Each number is 50 + 12 x the weight over the matrix's rms, rounded and kept within 0 to 99. Layers, rows and columns count from 0.

# layer 5 MLP gate, 704x256, rms 0.185, rows 213-249, columns 0-63
47 43 49 56 44 24 73 59 66 55 54 52 36 54 50 39 52 58 38 59 46 41 52 45 37 44 31 51 22 69 47 40 57 31 33 54 47 56 85 55 19 57 47 55 44 67 52 55 36 42 67 69 64 42 58 43 52 61 56 57 47 59 43 57
64 48 52 54 49 50 50 45 54 43 59 43 52 38 51 58 41 46 58 68 42 53 69 67 50 66 85 42 58 39 29 53 46 56 55 36 38 32 44 48 51 46 47 42 68 55 50 66 61 53 67 69 51 77 45 31 72 41 58 63 32 51 30 43
51 69 45 45 45 46 28 25 38 56 48 48 63 12 54 33 67 35 47 45 25 43 55 55 47 58 44 52 52 38 63 42 55 38 50 55 86 49 62 41 66 39 63 64 32 67 55 58 45 59 37 47 42 56 60 50 54 71 48 41 52 47 25 49
52 28 50 25 41 55 47 47 76 62 30 43 32 42 46 42 63 40 39 63 75 64 56 53 31 73 70 36 61 45 58 70 69 51 30 37 52 45 51 32 47 50 37 32 56 50 56 57 32 59 55 46 38 65 60 34 22 51 50 77 68 33 36 43
61 57 54 47 63 47 60 71 37 58 41 60 33 73 58 35 56 41 43 54 49 61 32 35 61 35 29 29 57 52 59 60 55 57 52 47 39 50 71 64 60 60 52 58 56 37 62 58 48 39 43 49 56 58 56 54 56 56 47 66 68 50 49 72
62 62 54 38 70 34 65 60 39 61 37 32 44 53 78 57 63 26 36 60 51 53 67 34 61 68 54 34 57 35 52 53 61 37 38 37 62 42 38 77 52 52 55 56 46 59 34 67 61 48 54 38 59 54 43 56 63 76 73 46 51 69 51 48
48 53 54 29 61 48 59 42 65 45 48 48 48 76 43 68 44 67 50 61 64 48 42 27 45 47 49 49 61 44 60 61 69 61 31 39 53 43 55 60 63 53 58 53 79 55 38 37 44 50 40 53 42 41 61 35 51 33 36 57 54 61 35 50
47 46 51 68 63 51 42 54 60 64 52 59 41 49 45 69 50 56 47 55 30 61 59 56 33 27 56 31 60 59 44 42 44 45 63 66 59 46 71 54 60 54 60 38 51 51 50 43 51 49 54 53 48 56 59 36 37 33 56 46 43 35 18 36
32 50 64 43 52 47 63 44 52 33 78 35 59 42 47 44 38 57 44 53 56 45 65 48 48 54 57 54 55 39 41 30 41 33 58 54 55 56 51 37 55 45 44 44 48 41 62 43 50 45 66 33 40 47 66 39 53 64 41 41 64 51 39 25
42 51 39 48 69 58 46 54 34 40 51 57 31 52 60 34 58 49 29 64 34 42 35 43 55 51 48 48 78 53 43 57 46 60 35 30 68 40 65 47 48 46 36 58 62 12 33 35 36 54 44 66 46 41 65 33 52 42 65 49 48 51 67 46
53 41 56 48 31 59 48 42 36 45 60 45 51 32 55 26 56 31 31 47 43 45 71 55 67 47 69 49 60 48 43 39 52 32 52 49 57 55 21 29 40 51 52 29 56 73 55 47 57 55 50 38 31 59 51 39 51 58 56 56 57 45 66 26
69 64 48 53 66 30 44 43 23 58 51 44 45 41 66 41 51 55 18 57 51 50 57 50 51 23 50 55 40 53 59 47 41 45 77 56 53 37 54 64 33 55 71 34 66 71 56 32 56 54 69 52 50 47 50 64 41 47 53 47 56 47 45 62
66 37 31 53 61 33 55 32 58 41 31 50 40 61 66 42 51 30 61 50 55 46 51 49 51 63 59 39 24 53 47 53 55 28 57 63 40 46 31 35 50 43 48 33 52 67 38 24 46 58 35 56 55 39 48 41 54 61 64 49 51 52 52 54
45 47 66 50 45 49 43 27 65 55 57 49 36 57 37 57 48 36 46 60 26 52 31 48 43 41 62 71 54 52 70 40 74 40 46 56 49 58 47 43 64 57 54 39 53 61 46 31 56 62 26 39 78 53 56 53 57 69 72 51 51 49 26 49
41 56 55 41 39 09 52 64 40 41 55 42 54 51 58 40 51 42 64 51 38 51 23 43 76 50 51 44 54 44 50 37 58 56 63 59 35 48 49 55 43 40 52 51 46 51 49 40 57 45 57 68 52 37 65 53 58 53 53 36 39 54 39 45
56 29 50 52 47 62 53 27 39 53 50 63 73 50 69 37 50 44 42 56 43 55 35 45 62 40 64 47 70 45 71 64 47 39 64 57 84 78 57 56 45 35 47 36 36 57 59 44 54 41 57 51 61 44 45 60 27 61 58 51 53 36 69 55
44 32 51 64 42 73 54 51 38 44 65 69 40 43 41 44 56 55 60 42 62 29 36 59 74 43 33 64 37 55 39 46 40 59 66 52 62 39 57 35 64 76 31 41 47 58 49 50 50 68 43 53 56 32 51 36 44 78 39 29 49 51 63 43
52 46 44 42 45 59 57 48 32 54 43 51 58 46 31 46 69 42 59 64 52 58 31 65 59 56 52 46 54 64 51 60 73 63 53 38 37 55 47 31 47 57 45 57 51 57 65 57 62 46 67 57 41 53 58 43 45 22 49 29 50 51 37 60
33 46 61 52 56 27 48 43 40 61 47 58 59 62 56 39 47 59 50 53 53 30 42 61 60 68 36 49 45 68 65 62 71 64 44 35 52 49 61 41 38 63 38 53 35 60 63 67 66 45 65 24 59 80 59 34 48 44 58 35 43 60 45 26
53 68 34 48 31 51 51 34 48 60 49 54 59 37 45 35 48 46 24 53 46 45 42 66 50 51 61 52 59 30 29 57 39 58 38 27 45 57 49 70 47 57 77 45 56 34 59 42 52 68 57 70 51 60 47 45 26 57 45 34 61 23 42 53
56 74 39 61 60 55 61 74 53 32 36 46 58 32 45 62 44 55 27 57 44 66 52 43 42 36 50 60 65 56 46 57 72 65 51 63 48 47 45 51 53 45 39 51 47 64 47 41 49 39 55 58 37 55 44 41 41 50 56 70 59 52 44 43
66 36 59 52 45 71 43 51 55 44 43 50 41 75 24 59 38 46 60 65 60 53 55 51 42 72 65 38 59 32 44 70 64 44 73 52 30 23 39 73 62 29 69 57 41 49 47 28 59 51 67 54 76 51 61 41 52 54 27 61 53 58 58 59
30 65 41 54 62 57 66 49 60 47 28 52 64 25 43 56 34 37 59 50 38 39 36 31 49 54 39 41 45 63 75 59 70 32 47 54 38 41 47 51 52 42 58 50 41 56 40 42 56 61 35 52 56 51 79 58 71 55 51 63 65 55 39 66
43 47 39 31 48 57 52 52 34 45 59 50 36 55 44 68 46 58 55 47 47 45 61 69 43 53 46 57 35 57 32 61 57 81 41 55 46 44 84 51 54 48 52 57 30 60 64 60 44 34 57 34 50 67 34 60 35 45 52 51 34 43 51 32
56 38 59 73 81 71 29 61 72 34 56 74 59 24 45 58 36 62 48 52 41 56 55 40 43 50 38 49 39 55 64 36 60 45 42 33 29 60 52 38 51 50 60 58 54 49 41 15 63 26 32 46 45 23 53 52 44 47 53 56 39 64 50 36
57 57 35 65 48 47 57 63 51 56 43 47 64 47 56 66 59 62 31 54 53 69 54 61 48 42 61 58 46 49 34 39 56 48 36 41 56 40 45 50 39 61 67 70 79 44 32 50 37 49 46 51 47 77 39 43 57 36 56 42 67 54 63 54
47 56 33 40 53 58 36 34 26 71 55 60 37 31 43 43 63 55 61 48 38 49 63 49 69 53 43 57 38 50 42 66 49 45 49 64 62 67 54 77 42 48 65 35 72 43 41 72 45 66 55 23 25 41 59 38 53 19 59 47 55 63 55 67
47 74 62 22 53 42 46 47 66 50 45 71 58 36 40 39 48 45 50 38 34 50 60 65 57 46 58 33 52 40 53 53 40 54 54 50 71 66 52 33 35 38 57 58 54 43 40 66 63 50 42 46 42 49 46 54 46 73 71 55 60 46 83 58
43 51 61 47 26 42 39 50 55 49 40 82 57 37 60 53 51 52 58 58 54 48 57 41 65 37 38 57 45 29 37 62 56 37 54 49 46 61 48 45 46 48 54 74 57 35 37 59 70 44 39 53 61 54 56 48 42 56 41 52 39 63 60 51
44 42 41 44 47 55 33 45 57 58 43 54 51 58 61 57 51 54 19 61 54 55 39 49 46 52 46 53 59 14 43 57 57 39 63 60 38 50 49 52 30 75 44 50 53 35 54 35 71 62 63 45 48 71 40 39 36 79 54 77 46 67 58 53
47 80 47 37 43 56 72 48 27 52 47 49 40 56 48 58 64 70 68 50 31 58 75 38 56 66 33 64 62 35 47 40 27 55 29 66 57 46 39 40 58 30 37 43 57 39 58 45 38 65 44 54 53 37 50 67 40 37 45 41 49 50 44 40
57 53 76 48 47 41 61 36 48 29 46 57 28 49 48 48 52 53 34 42 59 59 42 38 62 69 58 48 46 50 43 45 75 52 30 54 69 69 68 36 49 52 67 60 35 37 26 48 47 59 51 60 59 45 64 50 59 36 54 49 57 59 47 81
36 33 39 41 54 62 58 59 68 42 59 38 41 49 32 45 26 45 73 74 40 56 46 75 49 78 65 39 52 49 51 61 52 48 58 53 38 59 52 52 51 35 73 47 49 45 36 25 64 55 40 41 18 39 59 55 49 34 60 76 32 36 35 41
57 59 49 51 59 57 40 34 48 51 46 49 49 64 52 54 53 62 50 47 54 48 60 55 53 41 57 66 37 45 58 53 41 60 39 46 55 62 50 45 53 51 58 68 47 69 57 33 48 37 50 48 38 53 60 32 73 71 50 55 29 39 49 46
43 56 39 36 77 67 37 32 56 52 59 73 22 71 34 59 42 54 69 45 37 67 52 74 36 28 40 58 41 32 29 48 37 31 53 77 46 38 31 39 51 70 39 70 40 55 53 37 54 61 50 41 63 53 43 60 65 54 55 49 59 36 22 58
36 47 62 40 57 44 52 50 48 43 64 48 24 49 63 66 51 42 54 56 54 51 40 41 48 24 21 46 51 63 36 61 41 62 54 38 42 67 47 51 46 35 54 37 46 31 54 47 37 56 34 54 47 49 55 52 64 50 42 43 51 67 70 34
50 22 68 38 54 66 49 63 50 49 54 55 46 50 38 49 55 33 41 43 34 65 54 51 29 49 42 51 50 55 53 42 43 39 46 43 54 67 46 33 66 54 53 45 50 46 55 37 64 34 38 22 36 26 52 52 40 41 54 25 61 56 60 26
# layer 5 MLP up, 704x256, rms 0.186, rows 213-248, columns 0-63
57 38 49 34 50 56 57 63 42 55 48 44 61 41 43 34 46 73 35 32 45 38 63 53 47 63 53 64 76 09 26 61 41 55 60 33 52 34 40 37 47 46 57 36 27 45 37 47 58 27 41 60 49 55 29 50 53 57 42 39 53 31 48 44
48 47 59 58 48 42 61 36 42 53 60 52 59 55 55 49 44 49 65 50 43 66 58 58 53 56 65 52 51 59 55 52 53 68 78 44 69 38 71 47 77 49 72 42 44 55 43 61 45 65 35 49 40 70 50 41 44 29 57 26 51 50 65 53
57 51 48 58 52 49 43 44 48 63 49 45 39 27 42 32 57 56 68 34 46 37 37 57 58 44 72 41 62 58 55 45 65 61 20 54 65 27 75 76 65 58 57 47 57 56 47 56 40 54 52 66 23 49 47 58 41 68 42 48 80 49 40 50
49 54 33 61 45 39 55 56 39 59 74 70 37 52 71 38 38 43 77 35 30 47 51 54 85 49 45 38 58 41 16 20 42 41 81 54 68 31 49 59 59 32 57 54 55 45 61 51 46 43 66 44 60 41 32 45 33 29 61 49 61 68 53 67
34 49 45 58 56 63 38 57 65 49 55 35 45 35 55 57 41 44 44 42 56 52 54 47 52 70 37 46 38 57 43 57 53 49 47 71 57 36 51 41 36 39 43 45 53 58 47 45 47 37 47 45 55 60 52 55 61 62 60 44 54 61 48 43
40 50 58 47 34 37 44 51 80 42 62 61 58 32 33 49 38 44 27 48 79 48 39 51 58 46 49 40 61 68 38 57 55 43 39 63 55 57 53 50 46 57 42 33 44 60 55 39 50 50 63 59 35 51 48 44 41 46 53 43 50 58 50 50
41 62 61 49 59 22 39 36 61 49 51 45 68 40 59 61 59 49 59 57 41 60 54 49 47 58 32 56 64 53 40 75 75 50 56 49 56 53 56 43 54 63 52 45 69 49 34 31 51 40 67 50 41 56 20 42 39 27 42 44 50 52 50 55
44 28 42 58 54 32 61 46 48 45 65 35 61 46 58 41 41 55 49 60 49 66 42 37 46 62 55 60 38 59 52 66 41 54 66 53 66 83 75 28 52 50 40 40 49 58 52 34 48 45 58 61 55 55 58 57 51 61 66 43 52 30 51 46
55 55 54 41 52 35 44 41 70 52 66 55 36 74 38 62 66 55 65 41 73 48 61 55 38 51 30 63 20 54 55 35 59 45 50 43 53 54 58 59 58 47 52 57 55 43 37 62 59 49 76 34 47 50 59 57 64 50 27 49 63 46 50 38
50 58 41 33 54 47 42 54 42 43 46 46 29 45 50 44 55 35 52 46 52 67 67 53 82 42 52 40 59 51 68 29 38 42 53 41 40 56 58 51 57 64 50 53 50 51 37 48 52 34 17 50 58 65 57 47 61 50 46 56 30 30 73 67
32 32 81 54 54 49 41 52 64 78 77 22 63 59 61 79 33 65 54 34 46 49 52 60 55 45 61 44 27 42 72 44 38 68 41 47 38 45 58 47 60 39 53 59 60 57 47 63 32 42 46 29 64 58 71 33 38 65 62 65 43 66 44 32
64 52 73 58 58 44 73 40 19 62 35 55 35 62 48 33 61 45 46 62 43 39 49 54 34 56 39 40 43 39 69 57 40 43 59 74 62 45 36 65 66 58 34 51 73 61 60 46 40 52 67 54 69 44 51 68 44 32 60 50 58 62 49 48
52 45 63 56 60 44 70 68 52 45 53 56 47 64 60 63 39 74 64 48 32 51 57 63 42 31 52 55 52 40 62 38 54 35 61 32 57 48 45 42 67 52 44 59 50 46 45 40 42 45 42 43 55 48 33 51 60 56 44 42 51 61 39 54
32 68 67 54 67 65 39 45 35 78 53 53 46 53 38 55 29 50 43 58 21 51 52 40 77 43 99 46 56 55 43 53 49 54 44 50 47 62 38 46 66 55 68 31 45 49 62 41 51 44 31 64 49 27 60 67 73 65 39 43 47 57 39 39
46 52 51 41 35 41 19 73 68 74 45 72 16 57 56 45 41 63 48 48 49 34 53 60 63 33 74 49 47 46 58 35 42 67 38 55 54 58 57 47 44 62 70 49 63 45 48 54 51 30 45 47 54 47 41 54 52 54 49 47 42 45 36 53
62 66 45 44 39 58 57 35 49 42 58 37 24 46 45 66 56 54 42 54 69 42 40 43 63 62 75 67 46 52 51 59 56 23 41 56 76 39 54 38 57 50 49 54 56 42 70 49 73 45 69 64 58 39 41 44 62 39 49 36 45 44 55 70
57 63 51 69 80 33 51 45 77 48 65 64 39 27 45 62 50 39 64 58 61 54 42 38 61 49 33 32 40 41 34 56 54 54 51 66 58 71 61 32 65 52 24 50 54 58 67 67 42 32 50 56 51 64 52 35 48 41 37 57 65 54 53 48
83 61 55 53 58 45 46 55 55 67 56 57 56 11 57 57 47 61 53 44 58 35 41 58 50 48 51 53 33 49 65 31 52 48 38 60 43 51 46 52 34 64 53 53 72 36 55 47 66 53 39 62 59 58 42 38 42 46 34 65 65 45 28 47
47 47 51 59 61 70 53 22 48 41 71 46 52 54 30 62 60 48 70 54 42 42 37 46 44 57 64 40 44 45 46 21 38 49 49 61 44 41 61 33 60 53 66 38 48 53 41 72 70 58 71 32 57 38 44 47 77 53 53 71 49 40 48 60
51 41 40 38 26 51 57 56 37 51 38 22 51 43 48 59 52 25 39 57 56 47 38 63 82 63 66 63 55 65 55 57 34 35 53 22 47 33 45 45 41 49 49 49 53 49 39 53 58 63 60 48 41 62 66 49 43 28 64 45 39 69 35 21
30 48 48 70 42 42 59 37 63 43 32 51 52 47 34 57 33 50 48 75 49 64 34 62 28 51 46 31 34 50 60 41 62 44 52 55 43 54 39 60 53 40 52 55 47 49 55 51 38 35 64 42 30 42 56 59 49 40 68 46 30 32 56 48
45 42 49 57 27 35 39 37 63 48 56 41 66 61 58 46 50 43 50 48 45 13 24 62 53 60 40 39 70 49 60 46 47 73 33 59 70 41 45 38 40 64 42 56 62 29 36 61 43 27 48 75 41 56 56 47 37 65 56 48 48 53 50 51
29 52 44 43 43 47 44 39 49 58 42 37 49 26 61 55 58 48 66 88 43 27 45 38 71 53 41 69 46 40 46 39 38 39 35 45 49 60 60 65 50 29 44 54 46 52 45 78 71 42 62 44 52 41 55 49 40 62 44 62 43 28 36 31
48 51 64 63 65 45 53 66 48 43 63 21 65 39 46 38 55 61 55 49 43 53 75 50 62 56 63 52 45 44 65 53 48 49 55 15 27 53 39 49 51 60 54 55 50 43 29 43 44 39 35 44 59 71 59 59 47 40 45 42 57 31 41 59
54 62 30 32 50 37 52 32 62 55 68 45 53 64 54 62 46 54 57 44 52 52 41 59 66 39 56 51 44 55 53 50 47 56 38 68 68 54 46 45 58 39 67 59 45 42 62 41 40 55 53 55 44 38 54 62 58 25 61 48 55 52 38 31
61 58 65 25 38 41 63 51 41 56 61 43 34 65 72 69 50 42 45 60 47 59 37 67 70 45 37 47 52 47 37 56 54 52 40 42 46 39 44 53 58 43 64 46 53 52 75 57 52 55 76 64 61 26 59 74 34 50 54 46 43 56 58 76
30 50 38 39 31 68 50 52 62 37 55 59 66 55 63 36 39 56 47 60 39 67 40 42 57 47 31 54 41 41 76 28 55 43 43 47 59 41 36 56 43 64 56 53 48 47 48 43 58 56 38 54 56 69 37 53 52 60 41 37 63 42 76 48
47 75 49 38 38 36 48 39 57 58 61 64 36 59 49 42 39 46 60 30 49 36 35 51 59 64 59 55 35 59 51 65 42 50 55 74 66 57 79 32 51 51 40 47 56 69 48 45 57 32 44 55 61 53 41 65 38 87 63 61 38 61 69 47
36 53 29 31 37 65 47 42 67 54 62 26 53 52 48 53 60 53 44 73 49 49 57 67 41 60 45 59 70 64 52 31 41 53 53 57 54 33 60 46 60 63 38 50 54 58 46 38 53 56 58 53 65 50 42 23 59 42 57 70 54 42 51 58
65 61 54 59 59 39 41 33 55 76 61 42 68 55 48 62 58 35 41 51 60 54 48 48 29 40 42 45 47 32 62 48 35 31 69 53 42 62 52 57 37 57 43 29 43 39 50 46 56 42 55 57 38 52 43 48 54 50 40 55 67 59 36 47
27 63 40 17 37 34 57 38 56 68 64 49 63 46 58 61 58 41 70 56 42 45 56 49 37 34 62 40 71 54 37 61 48 55 57 42 41 31 53 50 66 46 44 48 59 36 60 69 60 42 62 49 62 44 38 59 36 40 64 39 50 61 56 67
44 48 56 46 44 50 44 40 53 52 36 66 43 49 88 56 40 32 48 56 51 77 48 62 64 48 49 46 32 56 72 55 29 61 36 71 57 48 44 52 48 54 62 40 56 29 41 37 70 37 56 54 49 59 33 40 61 64 29 41 36 39 52 35
35 53 53 50 59 37 50 50 62 69 69 57 56 61 40 58 33 56 55 40 48 38 28 55 35 75 41 57 47 37 54 56 65 46 69 68 40 48 68 59 29 48 37 62 38 37 42 41 43 38 47 42 46 22 52 58 61 64 37 58 52 55 37 51
57 54 52 37 37 54 58 53 48 48 63 15 52 65 55 30 43 51 43 65 65 51 55 36 50 39 41 66 48 35 43 58 74 52 60 37 38 35 52 48 42 67 49 22 49 51 41 55 59 27 51 60 34 34 66 46 71 35 44 45 44 44 64 31
60 64 70 84 44 62 43 64 57 59 41 52 49 49 58 33 37 59 52 45 34 65 53 50 25 45 55 57 30 60 37 46 63 88 49 37 51 66 38 51 47 48 56 44 48 49 44 44 52 57 52 57 38 56 66 55 49 58 45 53 50 53 49 64
45 46 41 44 36 39 34 49 43 41 39 62 31 56 59 57 52 63 65 58 11 41 38 28 42 62 24 53 40 41 44 48 65 44 28 49 59 64 67 34 62 65 43 47 43 67 65 41 71 38 32 41 52 36 51 45 65 46 46 39 42 40 30 46
# layer 5 MLP down (transposed), 704x256, rms 0.173, rows 213-248, columns 0-63
40 36 69 67 65 49 46 77 45 67 61 67 66 71 37 57 36 49 16 33 50 51 51 54 53 50 42 40 41 44 91 60 43 51 39 40 67 55 51 78 33 57 60 58 53 48 62 31 55 51 45 61 44 74 40 56 52 48 70 84 43 64 34 56
67 49 36 48 42 46 43 30 62 41 49 44 59 51 37 48 26 37 54 52 60 49 56 56 47 46 12 47 53 64 49 38 30 57 60 63 30 65 60 45 50 47 70 60 38 56 49 57 54 28 53 43 59 43 61 51 50 37 60 53 61 39 42 47
34 54 33 50 34 46 66 52 51 34 50 52 45 50 41 64 40 49 44 56 47 80 43 40 43 29 37 41 51 46 53 48 60 57 59 36 23 55 46 48 56 44 49 71 44 47 60 64 55 52 53 73 73 55 52 36 47 41 42 64 43 48 44 55
23 80 63 48 54 51 35 56 60 44 53 60 49 39 50 66 50 58 39 45 44 51 61 55 40 62 40 57 55 58 19 15 42 48 50 48 50 29 63 53 44 48 61 73 65 58 45 56 63 39 54 35 53 47 47 55 57 33 37 67 34 51 75 76
44 50 65 66 49 32 41 50 69 52 81 63 47 60 31 60 52 46 58 55 69 43 65 45 37 45 34 48 53 41 52 37 31 51 42 64 63 37 23 63 35 40 60 29 58 47 63 49 43 43 34 62 57 64 66 51 53 38 68 40 27 46 57 57
15 35 74 42 35 52 44 45 38 40 46 69 80 38 47 61 44 49 53 46 50 57 41 41 41 55 43 59 62 57 64 34 51 48 47 78 45 56 52 31 53 46 50 36 40 41 49 40 74 39 51 50 42 29 43 51 34 51 48 62 46 44 55 21
51 37 50 49 36 55 51 57 69 51 51 59 46 58 52 71 53 55 66 57 47 59 54 38 56 61 36 71 41 55 57 33 59 35 59 54 50 40 57 56 44 39 60 57 49 64 65 39 69 60 34 57 60 68 55 34 42 31 76 42 65 41 30 57
52 46 57 38 55 52 63 57 59 40 39 53 54 59 58 53 54 51 57 78 48 79 29 36 38 36 45 55 49 56 68 57 57 77 52 51 56 54 65 36 45 49 55 58 46 32 49 20 52 52 53 37 63 39 74 65 48 42 60 44 45 55 68 56
64 64 48 39 73 53 62 20 45 52 59 36 55 57 51 54 64 54 57 53 56 76 65 60 41 21 54 68 43 47 41 45 54 59 51 45 56 59 47 49 47 40 43 58 67 49 58 59 38 65 47 40 64 70 55 47 39 18 49 43 43 43 39 51
42 73 43 50 68 66 53 42 53 43 35 63 57 57 73 44 48 45 60 43 73 32 50 57 24 44 45 39 56 50 64 51 42 69 54 67 69 54 64 37 65 41 33 59 57 44 55 60 68 43 42 57 42 41 77 40 48 39 48 45 52 64 66 50
38 45 54 37 54 55 64 37 51 51 70 51 44 30 52 49 49 91 60 49 63 53 38 65 53 70 53 71 50 38 51 42 28 44 40 56 37 42 42 46 59 40 76 33 54 64 58 62 33 36 30 62 59 60 30 71 40 33 45 50 65 40 49 41
48 70 49 64 55 30 52 62 45 56 64 48 51 57 43 44 55 43 41 54 28 53 54 32 44 46 44 49 40 49 58 44 56 50 41 53 52 55 42 66 46 57 46 63 50 71 56 49 50 63 60 53 53 62 69 62 44 34 62 58 67 65 68 59
64 48 62 53 44 41 46 42 60 46 36 40 61 46 49 64 58 37 46 48 34 63 46 44 52 61 49 57 55 53 62 38 40 59 53 61 56 49 78 52 54 42 44 23 48 44 50 40 52 48 54 75 56 35 52 37 55 15 49 37 64 47 56 57
18 49 45 54 39 44 42 28 45 50 61 46 41 41 35 48 48 51 28 57 36 31 49 57 31 36 76 63 45 50 59 41 50 41 52 47 41 39 66 67 52 40 58 47 61 50 52 56 68 72 44 59 49 48 37 32 81 31 52 64 41 48 53 37
28 52 61 52 44 73 36 46 45 27 62 44 58 45 70 57 49 29 43 41 53 64 55 34 25 46 51 50 51 56 53 40 47 39 58 55 36 51 57 63 46 40 67 48 47 66 57 61 38 57 61 38 60 52 37 45 47 21 44 56 64 41 48 50
39 56 63 36 39 63 56 58 62 56 47 76 58 46 38 49 60 67 50 57 66 36 71 62 56 78 67 49 59 55 51 48 46 58 65 32 64 55 43 47 54 32 41 57 58 24 45 46 31 90 49 49 53 61 38 66 69 76 45 52 21 26 55 40
50 26 42 44 70 46 57 67 41 54 72 59 37 36 53 54 58 64 50 56 46 38 39 27 36 82 52 50 46 54 53 32 35 64 54 48 47 38 61 55 46 56 66 71 44 42 47 44 38 63 42 46 54 53 57 53 30 52 57 27 52 54 46 50
49 54 35 59 58 39 56 40 59 20 44 51 41 56 62 58 38 57 34 66 57 47 69 49 56 48 50 60 53 62 40 34 34 74 48 62 58 54 24 67 43 58 60 22 56 43 43 49 50 51 41 50 59 54 46 72 41 56 46 38 42 58 66 52
64 67 69 38 61 84 43 42 47 30 34 51 70 54 43 53 50 33 55 45 50 46 55 33 24 43 54 69 45 57 70 27 30 44 49 45 59 41 54 78 57 54 40 55 61 49 39 44 43 30 46 52 46 42 48 32 27 61 59 43 67 50 61 28
54 46 64 54 40 52 90 45 66 49 42 60 51 60 47 57 44 45 80 48 44 40 52 55 55 60 62 49 69 42 55 38 45 28 62 38 46 43 48 58 46 36 59 59 59 59 64 74 60 65 69 56 46 35 61 31 52 54 45 38 50 38 43 81
49 49 56 47 47 49 52 52 61 58 36 38 47 48 55 54 65 54 69 31 56 56 50 60 41 57 46 56 48 36 53 30 41 60 32 63 58 55 45 37 60 37 46 47 39 38 55 41 59 41 70 32 52 31 49 63 58 49 61 52 23 29 37 64
76 34 29 54 17 44 55 55 37 53 51 55 43 40 42 55 58 61 53 51 55 50 43 41 49 56 40 55 57 27 44 34 46 50 64 80 40 62 47 58 52 31 50 52 61 74 59 36 80 39 71 43 36 44 50 32 40 38 29 54 72 34 38 42
50 51 49 34 43 28 41 54 31 67 75 48 35 49 48 55 36 57 62 45 50 42 66 56 16 33 52 33 60 54 38 53 56 35 26 28 33 46 71 69 37 31 53 57 42 58 45 35 48 45 45 65 61 59 25 58 49 57 58 53 33 46 28 40
54 71 49 73 64 65 46 65 40 40 39 41 58 47 37 30 54 47 56 55 55 21 70 63 48 69 48 41 44 42 58 42 44 42 53 42 34 40 48 44 45 38 50 46 44 63 66 69 70 37 56 61 53 61 50 62 58 65 46 55 66 41 65 75
75 57 50 52 25 52 52 55 43 68 40 47 53 75 50 41 52 31 36 53 62 42 52 59 61 45 66 42 55 50 61 63 53 51 42 65 72 55 63 49 39 72 45 56 54 54 72 54 51 60 58 35 51 68 52 52 53 00 45 49 38 46 58 68
44 52 47 57 65 48 52 44 36 28 63 56 38 54 55 67 25 25 41 40 30 57 36 59 52 52 60 55 50 49 39 70 50 49 38 41 62 48 49 66 43 50 66 47 54 48 42 67 54 38 57 37 55 50 37 64 59 26 27 39 65 41 43 61
59 34 51 37 63 25 49 59 48 53 68 59 53 49 45 72 49 53 45 44 72 30 49 52 68 62 39 34 58 66 34 64 53 60 73 45 48 20 57 59 51 61 43 58 25 52 59 37 44 61 51 67 65 64 48 36 43 52 58 49 33 41 56 59
75 51 69 43 40 49 49 51 40 29 44 54 46 33 32 52 48 66 50 29 49 29 22 39 61 46 52 48 39 47 34 40 55 56 44 42 67 59 46 48 52 55 32 49 44 65 49 49 36 57 55 43 42 55 38 33 38 40 37 21 36 50 31 61
64 82 54 44 64 72 56 30 57 54 61 44 40 44 78 36 41 56 39 58 55 47 59 62 35 63 57 66 59 75 57 45 37 61 54 31 66 50 71 41 63 61 54 48 52 57 41 44 59 45 63 52 49 37 42 51 38 56 64 47 71 47 61 66
58 76 66 31 69 61 58 61 67 46 55 49 48 44 25 55 72 65 69 53 71 54 76 40 43 37 40 49 28 50 58 62 37 71 47 36 44 61 67 60 56 41 68 47 60 37 64 46 48 41 38 30 30 47 59 38 43 45 66 39 35 46 52 53
62 56 59 39 55 55 26 35 66 35 45 61 56 61 34 43 48 46 40 47 43 44 73 36 56 69 46 75 58 56 55 50 57 36 49 55 47 39 61 50 58 54 48 53 59 62 38 38 45 60 62 29 52 54 45 41 54 74 24 48 61 60 55 59
40 15 42 30 71 61 53 43 47 42 48 58 43 64 61 45 60 53 49 67 76 74 41 73 41 65 55 52 47 47 57 52 42 45 41 43 39 43 54 42 39 66 35 40 41 69 46 52 47 58 50 61 29 58 41 60 36 38 57 37 66 33 37 35
42 41 49 51 73 44 56 63 49 30 31 59 35 65 32 43 43 50 51 45 50 54 61 46 67 68 43 58 66 61 44 58 38 66 50 56 48 59 54 48 64 43 43 50 55 61 62 67 28 48 55 37 46 59 26 52 31 54 48 50 40 59 54 59
38 36 71 55 28 37 60 55 61 43 29 33 57 51 42 48 47 52 70 38 47 55 27 57 52 67 54 60 39 53 50 61 36 49 43 51 69 59 55 46 40 66 53 50 68 61 44 65 57 63 50 62 57 19 62 59 53 40 44 62 44 55 56 50
36 53 48 58 55 48 56 46 52 58 50 70 39 42 64 58 46 39 48 21 55 58 45 80 52 45 52 53 55 64 36 33 39 53 67 49 37 63 50 77 57 61 52 51 54 50 59 41 37 56 49 45 46 77 62 56 52 40 72 56 39 48 27 38
64 53 41 54 47 73 38 32 26 59 31 46 63 58 36 45 47 49 24 35 56 44 58 52 47 50 63 55 47 38 22 62 62 47 50 60 52 23 58 49 43 48 41 56 47 44 48 40 65 41 38 35 40 47 38 30 57 57 33 46 52 43 34 45